Part of a small language model's weights.
Size: 8 heads of 64, MLP 2048 GELU.
Architecture: no biases in attention or MLP, embeddings untied during training, capped logits.
Training: a variant of Muon for these matrices, 405M tokens.
Each number is 128 + 32 x the weight over the matrix's rms, rounded and kept within 0 to 255. Layers, rows and columns count from 0.

# layer 2 MLP down (transposed), 2048x512, rms 0.0682, rows 549-554, columns 0-127
[[ 92 135 132  86 161 140 181 183  97 100 109  86 140 156 113 107 124 104 156  60 108  93 132 101 104 188 184 119  97 140  98 177 121 215 122 121 155 159 112 155  94 113 167 132 135 135 152 184 127 138 103 156 159  96 126 154 135 154 158 136  63 150 119 153 165 175 133 183  92 173 161 103  93 128 134 145 110  99 160  98 160 178 112 149 125 141 134  82 124 102 160 132 136 113 114 129  75 110  96 157  85 107 118 134 136  68  60 167 137  99 109 117  88 121 115 105 137 110 103 152 108 120 117  88 168 116 135  87]
 [155  88 106 133 108  95 103 196  88 146 112 137 130 177 143 187  95 197  75 167  79 108  94 154 121 128 133  92  96 195 104 178 108  82 101 100 129 119 171 167  91 150 110 126 139  50  90 116 128  97 147 109 186 105 135 138 156 111 155 122 117  82  89 163 156 150 146 125 154 135 132 161 146 165  95  45 125 116 134 134 134 109 125 111  91 168 152 117  51 126  86 107 113 146 124 107 176 150 111 177 105 161 121 188 149 125 102 116 136 129  98 114 157 118 138 113  60 182 105  79 113 134 146  96 131  95 136 199]
 [ 53 148 114  93 132 143 188 125 158 128 106  71 112 131 157 113 122 162 130 174 126 139 194 135 108 121 152 108 162 120 103 129 170 145 106 122 116  86 142 144 111 113 173 162  92  94 137 113 154 155 150  98 120  86 147 121 166  82 133 166 111 104 105  90 129 165 118 162 158 140 181  77 129 149 102 120 208 122 112 128  93 105 107 158  94 159 115 100 157 148 111  96  89 138 119 182 117  91  95  81 132 193 109 105 131 120 122 130  79 158 107 164 128 186 167 166 145 126 110 126  85 144 135 107 135 173 142 146]
 [193 130 125 185 107 105 111  80 156 155 160 135 143 127 119  98 125 138 169 146  82 148 135  89 102 125 115 120 128  99 122 120 120 142  46 120  95 107 135  97 146 135 115  82 132 123 107  96 162 146 186 126  38 127 105 189 218 170 191 122 155 124 154  90 115  83 148  98 129 138  98 146 141 157 114 147 123  93 131  93 128 121 126 127 131  90 129 176 144 173 157 123 168  90 148 110  92 129 172 175 111 178 141 148 116  90  36 134  60 130 147 153 136 124 119 132 115  63 106 138 141 115  96 128 130  88 134 101]
 [105 192 138 134 143 123 144 133 113  37 105 139 162  91 136 129 130 151 136 112 169 163 138 114 113 185 106 115 123 103 118 126 116 141 215 128 118 141 195 132 131 153 145 164  94 132 146 160 196 147 119 144 159 135 126 173 167  83 132 148 129  97 152 148 139 140 132 145 150 143 111 112  70  93 163 158 143 142  95 113 170  75  75 159  64 124 127  94 169 137 118 127 162 158  88 155 116 123 174 154 150 154  42 122  93  86 131  66  81 138 158  93 169 108 128 142 117 119 131 178 143  78 114 113  98 140 100 126]
 [177 148 168 150 104 104 119 178 102 146 120 121 195 161 166 157 111 152  78 146  84 105 113 133 190 181  81 140 142 130 147 133  53 134 143 144 102 135 102 133 165 180  79 118 123 120 121 167 186 141 135 137 113 120 119 139  90  90 150 138 170 134  90 160 182 156 138 121  63 121  89 140 139 134 132 121 144 165  67 149 179 199 158  98 134 126 166 131  94 161 155 132  94 113 142 140 176 111 121 106 107 100 185 157  98  92 148 143 173 128 106 163 139 153 117  76 138 133 129 167 100 127 139 157 162 129 101 118]]
# layer 2 MLP up, 2048x512, rms 0.134, rows 550-554, columns 0-127
[[150 175 135  97 110 165 121 143  65 145 161 116 173 112  97 149 145 113 129  51 174  90 131 103 146  89 199 172 157 137 140 147 155 110 155 117 164 171 118 131 162 146 129 123 166 135  80 149 128  84 106 157  98 121  73  61 115 120 115 142 160  80 111  54 169  61 146 117 133  45 132 121 130 120 103 126 158  91 120 123 141 133 152 130 132 109  76 195 114 179 149  91 195 145 154 145 118 137 103 114 117 114 162 174 174 108 176 105 161 160 146 162  94 141 150 166 186  65  92 158 132  90 114  70 144 112 161 152]
 [110 156 124 130 169 102 102 154 124 110 108 125 113 103 141 124  77 133 120  93 113 107 164  82 124 150 172 137 160 120  84 151 133  80  75 110 127  60 147 159 144  74  76 146 129  95  94 185 146 166 150 146  91 110 113 110 155 155 107 100  84 121 134 186  96 135  90 101 144 152 153 107 137 166 134 152 120 136  75 133  94 131 148 121 139 169 109 102 148 128 196  86 107 191 137  94 185 152 174  75 142  92 121  99 177  72 110 110 134 125  86 122  98 128  91 153  72 164 116  82 190 179 151 146 135 150 107 140]
 [ 98 118  88 106  67 106  83  76  86 119 103  92 156 118  84 142  77 187  61 136 129 123 157 122 145 133 161 104 150  94 174 102 179 167 184 131 158 153 131 156 148 124 171 170 175 159 104  69 110  77 175 141 125  87 134 128 111 104 129 105  87 143  85 140 158 159 139 178  88 158 155 141 118 113 128  58 187 137 133 168 154 123 157 175 128  65 145 170 112 105 109  98 108 167 116  98 175 140 136 154 126 158 133  98 146 167 124 144 148  80  93 103  68 150  69  88 208 132 132 114 137  92 150 199  82  97 104 156]
 [126 119 180 149 104  44  95 135 152 125 121 125 198 161 123  62 112 144  99 164 109 146 128 167 122 128 142 157 165 175 127 170  94  65 160 144 103 161 112 104 115 149 190 141 138 121 147 137 138 116 106 153  95 127  98 120 151 109  95  64 132 118  78  79 106 123 140 138 140 150 115  88 108 112 136 105 113 139 121 103 146 139 138 147 148 114 129 156 137 150 110 157 131 173 112 138 159 120 122 153 137 148 172  48 140 132 144 121 165 149 129  68 104 156 128  92 147 158 175 127 140  96 172 146 134 123 134 159]
 [163 155 128 132 157  74  89 140  44 146 161 123 107 139 138 174 156 121 105 128  50  67  75  60 138 163 111 170 150 140 110 110  51 137 168 111 159 162  94 121  90 177  88  91 184 137 103 107 156 118 138 156 101 138  93 154 119 121 123 123 154 126  93 130  95  82 130 106 135 131 196 143 113 144 151  92 143 150 112 163  82 174 142 135 120 146 151 148 102 190 141 130 119 125 100 160 154 163 108 117 126  31 168 125 109 127 172 141 120  83  80 139 120  82  86  63 142 136 163 155  82 119 130  60 155 155  96 122]]